python train.py --norm="layernorm" --tie_embeddings=true --grad_clip=1.0 --batch_tokens=32768 --doc_mask=true
Each number is 128 + 24 x the weight over its row's rms, rounded and kept within 0 to 255. Layers, rows and columns count from 0. Numbers have three digits each. The size before them is the row's rms in percent of the matrix's.

# layer 9 attention key, 128x128, rms 0.0412, rows 95-127, columns 64-127
100:137114091139157168117143150144126134153162121125130174133110117148143145089109129154162123198111096118113154114173184138129120145112130130113112139114150075112156144103139145155147141138127139
105:104119078191137132090123149134160115120114146113171146126153123114146128133110118110110143095117074124137192107115139137132091123122113143178081135110147143131148151139114132164127103137109100
109:132133129099172122109088145110135108133191108141131134102135127124161083152133122131133107154071108139099124131097099122125120122079126143098131145136095151161122086103097119111140152107116143
090:102150131154131096136164126142093155147124126152143145114144106099181199083175133160111134090174117138098091114122150114082115114155167111143145123115101121170098098168123102144118137153116141
115:118177151143125145151145143092101088070142080138113128143117103139101131114143142077090145134146127111150150099100145141118128107148101122137129100099150174099113118117149125182155110102125099
110:142102158105155094155155150112134104158127116117092099107122168123130121123102096132110153098126102081137125144139131159097098120144136086141119146124106140158094115136144131158124133105122163
101:128101130181099102134103082140146103116143150128127159152163157137099167129121117134120142066128170144078181116141132142142129132148141141169138101130131181123126119099137138135134124123098133
100:077105156133130133106100144169131131120087105161087130141197113150138117162113107140148102161119151143077138105114128120135108159103177148115117142149129158152102102109118111081106158134122140
093:133093155105132146156123127124136139120118098102138132123095105077115099147138113117173138167149120090115120147101128136110123098154107096103074116114126114116111122172077138157113105131106140
099:146135123122148134115126111090110150125119168167179137172071101124141143133149156120097079148150173101106145108097106154103128159142154088132092106147131151117138108095141150158129117169113148
101:123136106137121123134159104127144152132125144124090140127132126109177134122084144138107155102139127119118143106169149136107101146118174116135097134137118168126134147151122144149095153142103116
107:169119155118164161116125101072110129121148128103073160154119140086127110131162123128138181156086117158098132140182100132181122103145164130098158149126082133104105131138121116113113123122119074
103:146134122162114091127130153087155118123115140084127125158131168107143093135147139164145150108170123154084122119129160113125146154151107072130125145104129109139142101146141084156133059114116152
107:105145110151126127106154097130100116147089093079108113147129155114119088100115124116138086141140102095140129119079124149133136095156131103128126112123116142145098148127162137174126105146126110
105:144110140144104138124104100124157117125129147104104083161156119123115129177140118135101145164116151114143160099169167091188149128107156146149127103095115109098095126135116096109133124120126096
092:122118154150136139118146127137115165084139104122104102122175091142130155133144099162117133138149117114140080106085124109164143118112083154155095114094174099146093102113176127142120122171151117
092:131122087100143122099110150108154129145140116132129134119127144166152095153139110143149084175083148133164120100093111145160102175120144118102157133089089128138126146146142077124119111103162145
105:129114132136121102094115123083136122108140138187122125101150137092152150148123106127174116107114154115178156157096129078111174109115143137149152086130142111168128103097155128144123122133152125
098:150157119129096182132148144126148103143129104157111147150145147105150140099127100157135120083127135116136142125104131123051095145136132099075185160110187160140122144137166114165144127119122141
106:110124072141097142089110130116138120166163169137148127166126174107108150134140099113148150117121089112123142133079146151128125089162120064136088134098076097161127131131097106136170124167132104
098:153134141106138115107124121102141130156119086157120117123150132130126100183141141063130116101131085131133114102126106119105139156120123126135119164083133130180112156113118119130146133163134127
107:129119077097161078176136119119143130131097096127107102159148148119116146107145125132122107093134134132132151142140138083161155157146107133159197150129121145130148104132073108099107137163120165
105:063111116127146084154143117126132126131136104158122090134118171147107138063080131119153159095162097128095077143116103156114151162137122122124112118146109161132126103114136141143084119124159143
113:106087096107138122130087120116121113134112122114096110092146081121105144169129147135141152149067135134132150116150100115124113116134144161154148192087120122127128197101115130073090148147165160
096:088156108148115126093137113152143112167144163146121127129088166119131181131135091146091154103149182117158142128140137104120170137143124129137161160171161133086135107121125141135163144113112102
104:143150111149124141147103173124149105080122085151134155135162152097125160091113128093132147088188135093089100171143104113141135189112109105135150121149141141158142116125149147134108125143161096
105:069118156143147115141106150141086161163104155137119141090146139128153125093078142114106109135144104144102128147143155135164113120151123124073176127098128146134103186126113126116078140119100161
100:151058123102103139104143104126152088128120112128131172175144110126096135111114073158119138120133102122105122091092133166129142122130172138171179128143124127089139151146180116118146104146116164
101:104152127121120150121152093136181146126172149120124132139151104155107146137088117136111090142116106145121138140111085131129120104109126138116167155095160111134124164101102198063107113197164162
105:126130168120125124183153134149164102123139135118133068116100095075125125157139113120167115154164104130139098126146109157101117124124141139121117111121186120117134106142122145082118136141138133
097:186178121092106122118099170097123163152126125116128088111140137120138138110152154101161154114087143117086101152173166107121083129165143151108084152137123127097133104124146165140168137102122088
087:155105131129149128101117128124111111118176125165131158103099144130102194124120093099174119117102128104137112175090115117142141108094105116157116108111194117122115114084141124125136094097153122
102:120130118120094128099129126102148135151090145116135143149126138128156126109158109140116103163186111106121163105156099117132125121062134096143138098164095137117104115139146145113158114106124159
# layer 9 attention query, 128x128, rms 0.0414, rows 96-127, columns 64-127
116:170114134133142111126125123128137115093101127158124114150183118147147104135117127165119142110111150116088171141090132128145115122142093100136085126092091129095142120114127110130106148102155109
105:170105162102146136143091149107165114126117171133136171133091110167112119105138136130116114118125162123115129106117123120110121137064155127090109176140130104150143122151121095082099140099075175
094:148120128092134121093127159106077138114138095170130108162114148101129127113149138106120142146166130125123106140141138145130141134158126140163122112129136168160137072107139137112135112178134143
108:170145151146132146122128135149130097093117102152095142137137147152068113098148149120120164149119107098152167179093146114103144101147113106112128114085130130145110098095114157183129151124094070
112:095110134147149151191172074108082132157151111136115124136154153114122121134105117171127150103125126118090131088120096130112127140117166154128116128143140152116155130084143127090118137120108184
093:097161119171135129181105085160155113132063154142148102157136127103135140160146106093134125121144135091070137088109138104145136127165082102128121124143103149115095117094170147164148133130127116
101:139113165108106111141121123130150138107114154134136124099152088120112139139117143161151153133123189150086127109139116098125157125091073123105129175152133136131126109148156089121128152162176128
094:157133137114158147138132140138148134117134119100111113116117127124121081140157134155144132162142114115143119151118119154118119129145126126102122117137152116090146131104147113139133149084101103
102:164114152138180152115088122135088109141132163110132144101149129041130091122124145128148125142096108119150159122131159165077153117131106106114129165136104119146085115112105150103121096129145094
100:153103135161128105109120126117115125108151130131155116093114129101157131110092083147137115124109161111129131116124126132134101118147118130072126135118136122158119149075157125144124143184129136
108:152124154142127130130133111132136157131156166132126134176091104118172131164145151157120107152175107161140132143112095123155162086064109100146155109155125122128134127163164117142139116118076123
099:139119134161131134119114140158129137142145096139145158150123133118154132144170151103112134157168097100071127117050151144119103083157136101145138124156106161054121132113164129117135160156105101
103:092088124099091111120132099147140108134129127143129169131160176110138136122119170131148122123127085159164094125139139133127120124144109103114142085062139183110121145135109148133085126139165140
104:131066129171133145133105124089186116145137144091121115153107106177129127146116142156102119160127148068138110116129128138141168119102103111119137102188130167118133139129164127153132136104151107
088:094123122135080120128128129114096111114154152130134139151154161116083159163122153132109139108116122143097134106125192157164137145124106205102136095108139170148129129137120116168092136118133149
093:133115122138128113132122128107160117148132105122147146141123152131144152127184139123127187127115150130149096113112136133104135169080149124124114135151134105108122146129118086106157166134098139
105:131126177100108169099138125095104161099157149134135151141108208133140098151138127096105150162116140131139133131128096154153121139171145108155127096115086115128132160109156113104148143135104154
098:124134113092130133134151149151102100139118102167085138139159163112126142121103094139090120123134173149136143132125115101088100128150125150152184139111135148135108150129107149104182169171132152
102:139148105127117078127111129133138140150146120098132105153165160113121097118135136143117145114117107114114148183124130148113134138149146091121140146128075174098105134104128107099127126130117126
098:140143163090120144087123151103157103125139144147123121139122151120123114135084147102136169122126171134104127146080149135109107181117101095075104156109155116149091138126118154097116121127148144
108:121133097129178114162092101149174143110122091156144109114123198143111149144088077097151125075139162104101113152120180108168103170107129123113136109130133124083131136101150145105143130094076145
104:094158157137125044124095121138101120128122108143114172121147153094123147129123147138165161081148107112144127115153153097143137107127120114118143139151107122141088102134177134085163121082111131
102:122088139136120162094135131107158135171129130132129116126132092171159144127113103138157130143102136145118156119160130128151144144085133114116142173086159119149150188091129147116142148145138129
094:145147120164125125084136088138125169101132165124124132155094136150136136133083125092146113109125103111152092129119154131117147139185135151129112138113068133118161113129169121120152101109109154
112:127140105126138131114095173159147096103110129131134130142159153098069136121107093132141088117159118134100131158156106126124116141167126107146103089113148119127121155137123143112072158114124152
113:085122127120108128111125082155113118126146156176091132102064091065144182113131120108151125098173115137166126111145080096116139103113139129107185102104155132155161153097139115102138108144112164
100:140126109164163135122145095117153114153119097125140158102156125102144108171123153182105117116152091106125121067112180091143147107126134110143161134121150129108092086131176148117152110108133165
103:151160091106115149125161104109117108146130181135129113102148107132090158150065092132127120132122098141122145125147108110128146172121094159132201133100112135128107155105120103125120135139132157
104:118124166118157102173162143158103172120110152135145071155110148147114124151144135124119144127140118105143132138167116115091156152128139214115135119139135105137129146166137143131135133102101128
098:050117137115121177155121152172141133130105145129132127113111114150134088088137117118140113149090126170122123134128163137113105124145125087143125140146116120154173111125066131129137147139116104
086:141126127132116119165171129103129097166114115151110135168156130139113121121117157139102140081127133179090124150111148143114143104164135143181115123118130094165097171130141109120112154134115143
101:134115120112120121104080109142162136119121093084135149123116128110120126137145153162128087159125141094127148137134146125156142114126119129139174116128090117101126133134127150130117124098212145
# layer 9 attention value, 128x128, rms 0.0415, rows 64-127, columns 64-127
105:055160143157147134144122163108125141096122097141130118113148145097113143118152174080159118119109138137103164102128132139145138102094105098105136155109098091120145169126111136162131130114124162
114:155110132139116101125138153127097173130136147128126133122159150138148116067123100152134079147135129134136123073122130124121150141117139114118149140112151169120101118157164133117158135089146069
099:152137101151127153111112139142167128112108150118108132089133120139115121094135089138150093096153124164089157118171101137122119093119136108107108106120112124134147170142130172136133113080141189
106:163135130110112141139142146086129150121134100096142132142102089105106082093147112164113152145111143095120137116157143113159101148089112118136112092147120150091086157104137108143154144130085116
098:072109125102143139149131154096160112113138156138137105103162132125166140099156159142124149143159092146109206149111112135087130141140130172124120164113096120159140148146138144162096078150088109
099:146124172126137185120130125127108136129128125118093119138140152096124155114126159135130121158151094150173102129107131128164115122159114132167089123160160124092146113118144123119188147097110131
107:127121176102123092101142153172092138128124150129091120121121131158111123154128139177086149138146117112154162105147117128144121166119070108121115098109095158112151147144137171131140118158134125
097:115113156096131102131110098131127128157119154109168144093094133113128153111131100113113140142095159174163133121107155121137137122122102112088126104125129157100120067189110088167131127119134175
094:133121126146134138111101147112125144130140078163095144122103158133170116112141112104135123135116117082121153126088077157110175144140097105136190109121112153131151136126121138059151113180168118
117:139147168164114124146164113123092128147116123096099111149124116135157062121146137144185153122123116141141093099161109112087121155132131112137126142094104103159099128092155095126135127146119149
093:158151146145095120105126121205094167129160125154172114146127100142121119151138118129152144168115119102108153133117131118151139148128123097130083157145179141136142131171131142105140115093100147
103:113100106124129128185142120104114160065182114103182125121156150086101141159171110095098133116153124138139147163127141164142110133152107132164114144123124141167122119158138185103144143166118148
104:112140120125107129156168172126101105125110091113153135135136116126076131138095178183136129149116125135139137158133114161090139119122146138148084161162100153151067101131138120118154152142141147
107:131142109142185131156134128089180146107142140139125136132147119140121135091128121106119130117147126151161107139099113085115168090111140079141146135133131080117105141150114112109148084208104127
098:171153132105141126114104111151127196113164140134114159134108134111152141116128109159139062142119062162151146110197096114156137148105101101114100143123150156137116111105155115140101136125133085
104:144160131130156120124171124139140112128164136147129098113142124144146123128126134058109069100100132122129170112119125076159135119085110101155112138164117097119145155150104134146130157142140127
102:096105145134095133138122132097111150134115135076097092193151092141121148102086157122162158134074131148129113156125098159156129183121101124095129110142147173132146123122114132152152106131130136
109:129137132096142168168118098093122143161115132154125105137134136146113135077119181137151148148161059101097109133134108158097111136164117095163131096137139101144135119142128135117112146138128109
109:112108112125158105128134166149135089104138131096094132130128121094140142172167124079116115141125128154117200128138140089166107142138130158120112078146124130141155117155121094056137133078116130
111:137122114105159138078161130132141119136174086093115108134094121128121113150144145143114129142092161129125096103146158115096126116142134144103117094130155143138143118090141119153114148146104124
114:148162073113107104111113102131112128080098120143151134132159138124112087107100129132153100161123121155100101122137181157133126126121181087183104127137125112160123131175121132110112151090130171
087:123140153134089109128118157152130108162167112117121122139154105126100115113118136097169118112116140101153167133149159138124153129102096157094160128160142089192120128128127104155115113150127122
106:143133127114135135130146139097141085153082147135109132115122125141114099175098097107151152151106175096123100146172158148093070181138116118114156092169137133116136111161119117141087145105085146
105:107127124115110122118133119181094126101106155149115140128111150135107122085094067111121136140142145114117109132122112159163123179143130102146119112140122130175138093159087122108111125186113097
101:094137146067160127176153137135141100097133156130128135137116145142128149109089129134113123136113111148105161100132166121139079166128124106161122116136089072132073125124189169101140127145176136
107:116149129133107139108164139104098158142112130147146128113058169155118114105113159122107094118135106113089133127083127141150114136114152150117130106167106153104139196132140126134127146159139117
104:142129128161129158109109145125138105132130105133151118149128090092181123118125149132157116122116086140151094129096143093092142139115140161130115147136148105164112107133098114166154081168130171
096:107116117165121116145159105106099116112151154116126115148103126112131072153155111103113106147154152112143169142141140137098166164114120139092104144099148213091142101127108156099091115119123131
095:124142173219185088127118098129154138125124123088102130096157138120135137134135172169131092135141131106105151122094137146119111078140109082127144122135134088152148117155126147159140140116131157
098:108121140089107144109144176097130118128110119115118121114111145112133161127180148145105159156088150138114143076137142124093177090132167135104134098148114119123127107136134180162079116129119130
103:124126133115076144140136162116150137142101112179150167089131117152095097102094130170141091140128092115138096104106094114166133140120148120084082138102155159097127131147122136117173102131121129
102:133142079117135111134115101098064126134134161134114156143157121124108102109112154114148106083159132135167098147148151133119131098056118108134118163120176154146101130129113099115171160098113141
111:123117123115104110124130134112180136111091088122127125092124092176110126150067109138094113111114164129159069143136158149122134140155164127170119140151126124144129109129110107160103142191099100
104:137108121129123094096089129124149148146093116109094102177095158157160135123137079106151122133108138149142159172137117115141112112159132109115117148128114125171121163131122100105079145133142143
106:074133143128091111108134144127147092156141144176130112128163091154130119112147163121114130137141115164163141116142142163150101112149104114156148121105129136146100134096137108128121120174135118
109:135147110106190113167145133086178093125109163147133134096151163147114141179142143142132148108101135142122115116154145189108150130146172084118121124138138116109144146098120109154119112109112152
099:130113114099115126084162114125137121103151111133142139142110140107133120098176104095140131141173088107139143095086090091146094111129111118139133095137124171176160153127119105135165120148146135
097:103113095123160147148080121106152114108131170132091104138149130133162091155113065106125143136146134129109145119158113143118089155137129062100140139115096122124155148114102161149164175176087100
098:151148110114148131190163133107080090138152102112138116163127124160091085178133101138161141157134137116140103144106158165158106176107120106121166132163122097104135116156126143117111136106144148
101:107109115126174106108119138092115118098138154163182094123124097156145114157126088105089135141118168117102173112119131128094131093157132087124134114129150135106169138110095124128118093091140175
091:132105095135095148148098144089120163134130116141073114130129124130125142120131135157125108077097152085112148132088136076144136147109161114089120105122105091131097112121129151143154133139133157
096:169116097135157126141109120076162124127184115155148135130150167118129130142114125105115165097151135146119131120174139094097116085136108123112137154132155124129143113140117097145103125090120122
100:138136153091094165101120113117073164136152128110119158142125140107118110121112113155118112095162156154119095128141113099109136112129123107101139120129143183145119128128071114109138127167153135
110:152099139120112135108125153134175171122166163084102146124126156126109163162114113074086146120167109131117143134139114110132083104138165110117165149140169137110122133141132127103102107120173149
114:131125146100166113157107109105115136137105147149128109124113152155162109155082160104123131145162110122097124154051117128156143138138104111157130123098089096146144132119092126149105122112102146
104:145127134160132096167153139116141139165139092104113159132133146077073119124098105124137112147120117091116151145110125080079158172140160125092128126137131156138144147126140106159178132153182106
105:122137141164139187182113164127129139104101136123102107116139151123099090134141081145148126095097094102173138116148148156142134141121094096126138149152145120143128143121157108124127093112149154
112:116133181170161142096153114154165126159142142129134145105161138137122115115125076129109163146126122073116108091159131140142159112143112152158131092133156131102126154157114155117139090143108105
102:105124101151174140141105062113136152097097159141083112112165143123091168156123120148170133108099135085112131104123117113117123145138140113128097109128151082100111106086138161138107148118164114
109:117156145086081167117146099120145097119123109117112111159126093124154137138124142128165140079091106152172178125122113154166121130139127112126127129116119110138131143110147106080139138119162153
121:120130152144133163136156143142136120123123115105128120165143133149129077141114122111126133134110131110112105107187161179126102160121096142119123112141161065057087106058145146128109118138091143
099:119176148107132127133155102109147121136118129110103137124107169138089143118102111144131128114129103151117122111152133120113174124114115130139124106147097092075169117148138149089153159159103132
112:144134135113095124137128173114160090116148119125099128112153140098141110153115127117071145162155139138150153126108110090142165100105169163111109153106092096099147135127136081122099122166180149
095:150117126139151116121089148137178128125146121129171119161138141142164157115156132119114130152152165111136121114162177106148156116131151116149138087115102140173143117130113121175114101112096142
105:149107082076115106147112124129111107155141090147122124157125142089145096119150145099134118133147093155176195152128097115130111095174110118113125080181130137128152133122120159141089081168172166
102:123134151130158112115136165096089133123138126124112113143146124114128126149125106141172160137145123093181110143149151100084114129086108089129176138150145126167093105099129172127120161135109154
088:144116140132152100185098113090178122129137155115131173096128140112095128100090129105188134124106134144166125101080122136136172146145148149103116112132133110135107138109081088134108129147110105
099:147103133132119125106135142125117069110139128153107159139126128111131170099102102105144119122093112131104100115132128139103122142049196158122105130131084146149097130135133105142130123105129127
099:124144181162119129149125143133119177131111136131140110140171122110140146152145093120142140144134101166098139094109101094137167143142084085113128137094139118184112163099157138126134141108112091
095:146124097123130119118154128102101144109148173120133125092157132150108101112171130124136152120080123089116140103135136150060121146128118136134156131129108139100159135145127149171133138109130158
099:088125144128154127111109134119108163153109095118148167161137128163062132137123118148115075120124120149139148126120130083089157116116184183087089114120142168142117170140127089127109134172118109
104:109129128120124144079062142114112103147122147170147125102134132107083095127129087078144116112156135139106139110090118144140133106124094125097098148139157124153123109095125112113161120095158154
099:166094115129133097082124152097181152128142135159110119105095139103162090105125119127095109148093127177150126107128122117113120146100090138169171172147086118096138121130167111148094118105112119
093:113151106145129095112141123116175152109071114102174130066147160127134123125107068132131125134155102147134116105150162106156136144110134100092136119133143138149115144143103166099145126135130110
# layer 9 attention output (transposed), 128x128, rms 0.0511, rows 64-127, columns 64-127
094:162134102084109136154122128143179133103133098115166159144114131115147174136117133173131111090113106125113129132119156118091141152137105062139092132132100118116107152135168128094123095163105112
103:139161148154105140167133078127115115078127110130091101127089108095131131109113157150108123111126127098108097162111171098107106126129119126129179120156153127105151125106095118157145152121100108
102:113170114107120145113109090175114155087130117167183139129152127119141124119140149088123122138117146136117115134154145145160160183146144131086165096162104113153154121120104129119092144098155150
100:135111143136160174087108089116119145129126122121151107119095109125105178143121139145093162138093137122179111073152126134092118137113110112137175126111121113114086149132084143158136135111120115
098:156096198121114108165104127132149119094122164144141150113145107098076112144120161074095131149119098131109125102121111127128137136127119187117109108112082134116122119127107167109141120120143153
097:147118100103153145148132125134124142175159114101124107104100129128138093149139118187131129144144181104097142115131131151154138142127165135103147108085119096122113153132101128111119103152098105
107:101138117120134131138171136114126159131133160141147146151145104147142131116110120128110107106137115122092147105119160115132098125135124121070165139156113175124079134129086143134118154112143119
093:118103137144122100140157148177105108144133109120093128121108121121154141116095135136128139094111123097146160141151122099120129136124133143139158125148154102169139091091055140097098128158161106
098:071118120118138105097124153144156157077095166129138102096131080145092111141088144125145157149131165149108103143118156165139130142080102136131162154161134108126131166154151120179102131116127125
112:121126162105143150102108152131126098120142154111114147132089084112159115120156124119170104130112098133151135090124154174137114145146156131138088168139144157120091137149213129120153090123093138
098:114131089130143114140178054134139156171100140114145149135141107132107129141112161142144200168124149144123126191101134099138113124148142116131116158114154122090129115113154102132117112112125150
106:199154101140117131159144136140115102125096128115148135130138111112143111143152195131108179104132160109121153139152085120124105147111168128139138122157144119113153139146161187142156141093115120
100:113095157113085108169135147113100164109095138126187135082100120087175131088088122106087159174125183140147102121137134150099137124122143131155137089137158139119130138113146166151137127110092116
111:124110144081110113104081149139168115134135115128130105101131128160130136108113111136120149097136132112135141116159122147104052135097107129093096125105148090113098144103152107132110111117085133
099:127143110116098141130093094122068100154154146107138123152139136108151129160056119116141178111106116151098120120088183131086105137145125163074136163106114151165111131138120111141146161120143104
097:155164108094140151141143126189202111128149132134124114136144144128149133106138094114122132114139133128105139164161138102128118142133129104139118099117147140092103111118104100195142145124145141
103:129105119154151089133125108142111103135130107092135196105059157146130133160141084169133094171185133142114105144145135102156134085104145144143146100125128143133115108090149116111078092114143120
101:143138113125161122131132109125112141150149111108175127132116120090092115117146096142122117146128134128126175184109160156122157130172145111142109124095127160145132135142168119122167167099112129
107:179083125145119118126145108129158176172142165164121089160129176137137117144136118125098127118159159097082146133138109105114133132120090118121111138115105121195088124088159127105126094126200138
111:140167159141134100128171133121141149129141122090141124139134112121113177131112129133162171159107103127144122146136124171068163134148107109103134158124149160142080135143118155141115135103178138
115:098121113118138135156105141151091130115092117140108141111137150128115147080158154155121152155089178118160110155131142126130143155170117134116149102173149133110117140148092136099145132112104134
088:128176153132126100132132090133153095113159124130147153126137136101140119112128126129142113091130137143119131105135134116137142164080107131132114116133139165089107132154156129135116161182197081
104:097149100150135144129131133139099162154077110108127113148121152136118114112151107137110108154093107128174132180164121142139123111156104168169121084110134181142112142095118137127113101119140109
105:143167097127125113145127151132095096161099154126113126111129137191101129115119106157114139143103170149132155120128115115142102117112117143147176115134145182100129110073096130119093115132145157
102:178116125115123148150096153087131123153110175117154098082128139151126161159157065144092154146129154111099141135084136122124113110123133099156114129158113105118159118117153179152114132095098132
106:096137108129109122128128128173132182154090169129119098085097155097104136141092076103141115124125161140137122151153115122094131074116083112144138146141088121122124120165103133120151097124121180
099:080168173112111125079118166163120122161151100140120118126186148127100128131118160126159104122150142150142102111140153149142158097138177112103134112123157096110106141148134108137077125100145116
093:144063107127119116146129119136117153138135147061135143136131154161195139176116131106174140129126099132123085191137128103116133113152085168144114146126117156147132135130130126126124154100184132
100:132140119087120130120135125123127140110171145147164133100111080150156121106129123109116136088149106112115114134132132137095156176135119124109073134097111122098167151099106123117104155146123151
100:152144183108078129117149143098158146081127114130098160113101105137095148119162121126115149128108117148175152149110165116140099165117103085104122123115110155125116121144119161136130166106172117
102:094119104171130157145129120079152169120095135103127114114105151138120132133107127099128144119153124143130132146133171168133113092110136160145120126138157098128179122146106148118164130110167066
102:144120112121140115087103130158094141122117105101152162137140166087141165123158179152135122124089136095112088113092125190116139134126139104126094142121133143095135133148104113117106072161117121
108:151155123148096140126106164108147088154131101153097146134130137125089128075084120179117123150151133161176123077141126130129069089127137164145149113098163147102116135168120157136130175113118124
099:086200128138151096150143136113112130140123183155126130147130184163148136110125135110133119106125130156123106121121092147092111168111087156123171129111116074168118156136150123118134116124137094
105:157160146135162146148126160127130127131155154164132135089141101108131152168150129089144109108137144130128139121172132119151104103104129110144106107150097137134121104135129131112108116115121069
101:138129140111123134120135171168137140145145116134137140135145111153112130108120134157094141155140125117173117125119165136150100133122121132124130117084076135124199180132170172103143113110129158
095:129182117126104126136119117133126097128068143158116170120116146145101113153129157060166124134096154187110177144155099133113131104106111135088148174125094124112128146123147145104106169109089086
099:132128151113153115128110126082123065092101155107154117163113117175098123165133128146128132179127106092140124137156106157095098143126120153076127129114091121107115161112109135169133155097114144
097:097131149113152140100172146095115164129149145151120090152130132107100112099122160114126113138101120101155148139138158144141100085153141121163134152089110114128115122098145147106115117130094177
094:155098165167130140119180131136176127168094114122163170134162150172111089162168131109109108119122083123123146178144179133140137167120113133134108112094113104133115125122113119135099156081122123
084:112076124154154145123088144110112138130093106132135145116118125133136111099137101136120177120129124115137095116104115149063125102120105125139105099098083117131134117100172114137113144165156107
095:099145124124121136155144119155122160106119118170120101131198105122100145137116113154091104125118148130075105124135087152119110167113135173139128141117133104116161163148145137073161131134117189
099:128118160145120127127136119135066118111118113092080154108118133130129120149117105146142115140092111164114134156145150115114128106084107142075090103106171121188117121166168095145105119150158120
105:144181136130111125108164086150093138118129107128154139131131083139122143124133129139120167136122123114130111118149100134122070122130092204108133130085131096157124158117135154153134134168124135
109:111133115108140116143118136114173118149112174130138109137105101109113102118141084138092128141155071149126154137132144094134098118096151124107132108119093087115120141145108132135170129098095088
098:121122104117096149142149123134089134138136118086146140125164089107134123147149134136158128154120131144139093133158123104146154108107141149139073140086166122083111187148123127157136133137128141
103:168136134127162136109147134099103102134122133124140105150109094129177121143124112109101129153122137141121123113152178147113127121146144128141124067170099157141127138073150097091126115138108110
106:171144144123130166122157123147137179159089150132126126128171087182111124118134146102118095204129126090158143142098137103119149145089114143128153134156134113082152126079131090127114158159158137
097:144077117113130147163117103096160118132120077142100189137134120168134071130114120123120135121180148097153114130108129106154147156114118134108120134123118110134154179126146124150144115141097142
100:120164123172120130101110095125123127122109128173151093095125132120125124145124156117137147117156143128121142107135156141166140139098131142085104131110090163112158127103200144115110151143112108
111:160166144146129138089131186106158149153112156094134103136138139151131143131148114131178164170165104103134108098108165140154134104134145143133127125105145182102130129107118126102126141143146121
099:168131070142109134141136120102121170091136119136127092101109133152145161128109063133141140113101109133188175118092130084152119124105140113119163117114133149118118146147147186119116149091101144
108:092114159102133126137101138127170156156185108143082085097094112140133112123134100079139100100134134124123101124116131132106107135147106174099126112124153067151112118158147168085153164119160130
088:138132120146184114145123132147163112104156102171125123127166081131127121125153144149089123112094116172121141173130093146105120142144147114110144115128119130113141134124134116119168119091176115
101:130102117131119099109153138151132111123157124134151108094163141138146115106165136093099121118175105143089137141119106132125113089135076158111138132112085162159137122127131161095158173120086096
107:136149123127117117081160144089155110077142150129123136130093116161125094113159139131115146141103082123127143139137125167116149142136132125141105150100114132083109115149163109150102110140089104
092:131124130164120139141119139108159133141145068157127115160146122117157148155154114148138117136104075120125175127150117110131080135120126138159120181111112101100140114136099091087131149156128092
100:114135130130101090102112102150131135099158119136120114211122167116160130144134124144118168164079124120126133134128126152131137103140131125147152145151123073107133172134142090127139148145136104
099:115160146158112190136139168135156119140177113082116151159081085122151096141109134133109153153153159129120105139102143073157163155141144117114111131160098141151099100125176093124113114111138142
092:121108114114111067116173143103124103113067124116169128137134121127131130117112133118124142112117110072137112140152160133115152119152092121126096129116156149140148114129159143100092137128113177
099:143109155155129124120116143145112115136162140119141127121130107108137101118085123160176141196091151186119111125111121136163148115133118109151082138123139128145106150166101183121131104107151109
103:128086150100124137143101070136149129150096113096135124164122142120138117151114151141124146116171155116079109131133117122177156154104124145160191098164119131116076150130122138124124145152107109
103:094149165158158126123100124104108154111170120146113120137103165131169139163102147107079134154111111133119138129164138120110142110123153148112154120107126123150148155157122106091102168125138141
092:106122128148143167168112145133097098096144137115117129134134145178108153101126161128128115149129138122131171184120128103081124114155107136120133141194124123129130132132117160122118092140109089
# layer 9 MLP up, 512x128, rms 0.0591, rows 0-10, columns 64-127
104:117135141110099133138105115107127180098165097131137164132064090105112094153118125103132135132132143149140133152141108123148160138129102049132134121141130162142167111146163139132115099152091182
104:118120100091126131161128102115138160113104110124136108119109182125172132117139149076124133150149093162110123108090142114099126108174138094103122122139135142096109113137144127104111127127077139
110:109166124069088170158124116111155127139151097151161166129111142082124142153128106111139132173123122103148121124165159160158127094096136113147114175159172149112164094114169132114117100094124121
098:121116113114133114133120103115134111116158129111118123109114142118117136119090133142165134110131093150131132150129096120158141084078133167112138137158121137164161156198161120102144117138176098
097:136151138129090157153102159129115139103126114105119155106146152145126146089113113125169089152106122133110111140138125103109103117106140116094147108125131146115123153076091156105134172130122167
105:112161076115156153131127145115167110129112098162114136168128109161091172148109132132139144142138121143105107142082119166151140116116149124105145100145152154142119116151157142157109143128160107
085:121130174148142148102133107154131134141154126111130116141126110139086151139192143146113144148088070136168100132126171105109178102109139095119134116146126148139124146136111109085120125100162091
106:110097141126115099124136132099147139125101106125128140119142099127106142152134128105135148127125109150114164119185162154080121107145162147078101093186127073132091137126114099118139125130140157
109:111108092111168142116122147144128133101130110114146174179120119114119145110065159104114158169149106144095105174120148161100120138137129194130091122133152076098175136084128115097132139146119115
091:127130141155127102111114120106113136119119131167166127128103133113168117136136197107153112131128139126113123133060085102131132130111142096123149131134141152131149114084129159158127110138109149
097:123128142158126152149103100109138114140148152104142107156150139114129161129132147121136188125096108161145136108143111195178100100110102104128137132146158060159132098117130095121128089136129158
# layer 9 MLP down (transposed), 512x128, rms 0.0591, rows 0-9, columns 64-127
104:160157135093139162107158123119140113158116168154144106181181136159106143123114127124121116116121138127137168117132151102138118134122119151117111124106091110148163101089119126119088136094158109
107:150141122153114097107135122159114114134136166133116109160137131160133146118151113139152164125141150167124140100152137120141130129141178151125164121187131112156072130095129119118114159097130128
107:144147134148079145123127157119146132138121122127122110150108093146142173127143108132094087120166152106119133152108138197117114150122130116090078103149143114135118121140151077134167103139154108
100:094172138139165174128116146075130128130156137148144164127144129137123119122167113155132086158142153089143127137109095100136089131146143153161120141156108171137131103095110183135132136118147178
098:115121100095138106168131117138169141122145122096146132154127101120093119141123184110095096109130132145125140099105128087146100115147135120131155107109147135124141163186072125116125124149095125
103:134099130161092071157116092134075117125110104163121089128119109143144146154110137099101125172146122118120093125144139112162159126173094138102136147157123160120142159102088167108163112186148086
085:117129111087127086125117130108133121147100115139144128141079150115147083107111134119129149117118100143118086085064120143136100142112134138106144089125119128096106120123082122161125161112099119
100:102124127102102151144126131119100137117083146125133129125102154120140128092123137128116105143082097093165150164145092101155129157075120118095093154077181160143128084107136148161122164145070144
106:158113129093133163106126119104090173112170105084075114140156124165128113062130133138130136106126132130124151094142118121073097093149127134135133149091095116109113099164153126115131120112165158
106:111120138146120126109137131193118134130161104104149138118110155131123139159147159159116113143181119124141128121096099121119106110145098113146131139092116131123150125108087168134135201119097145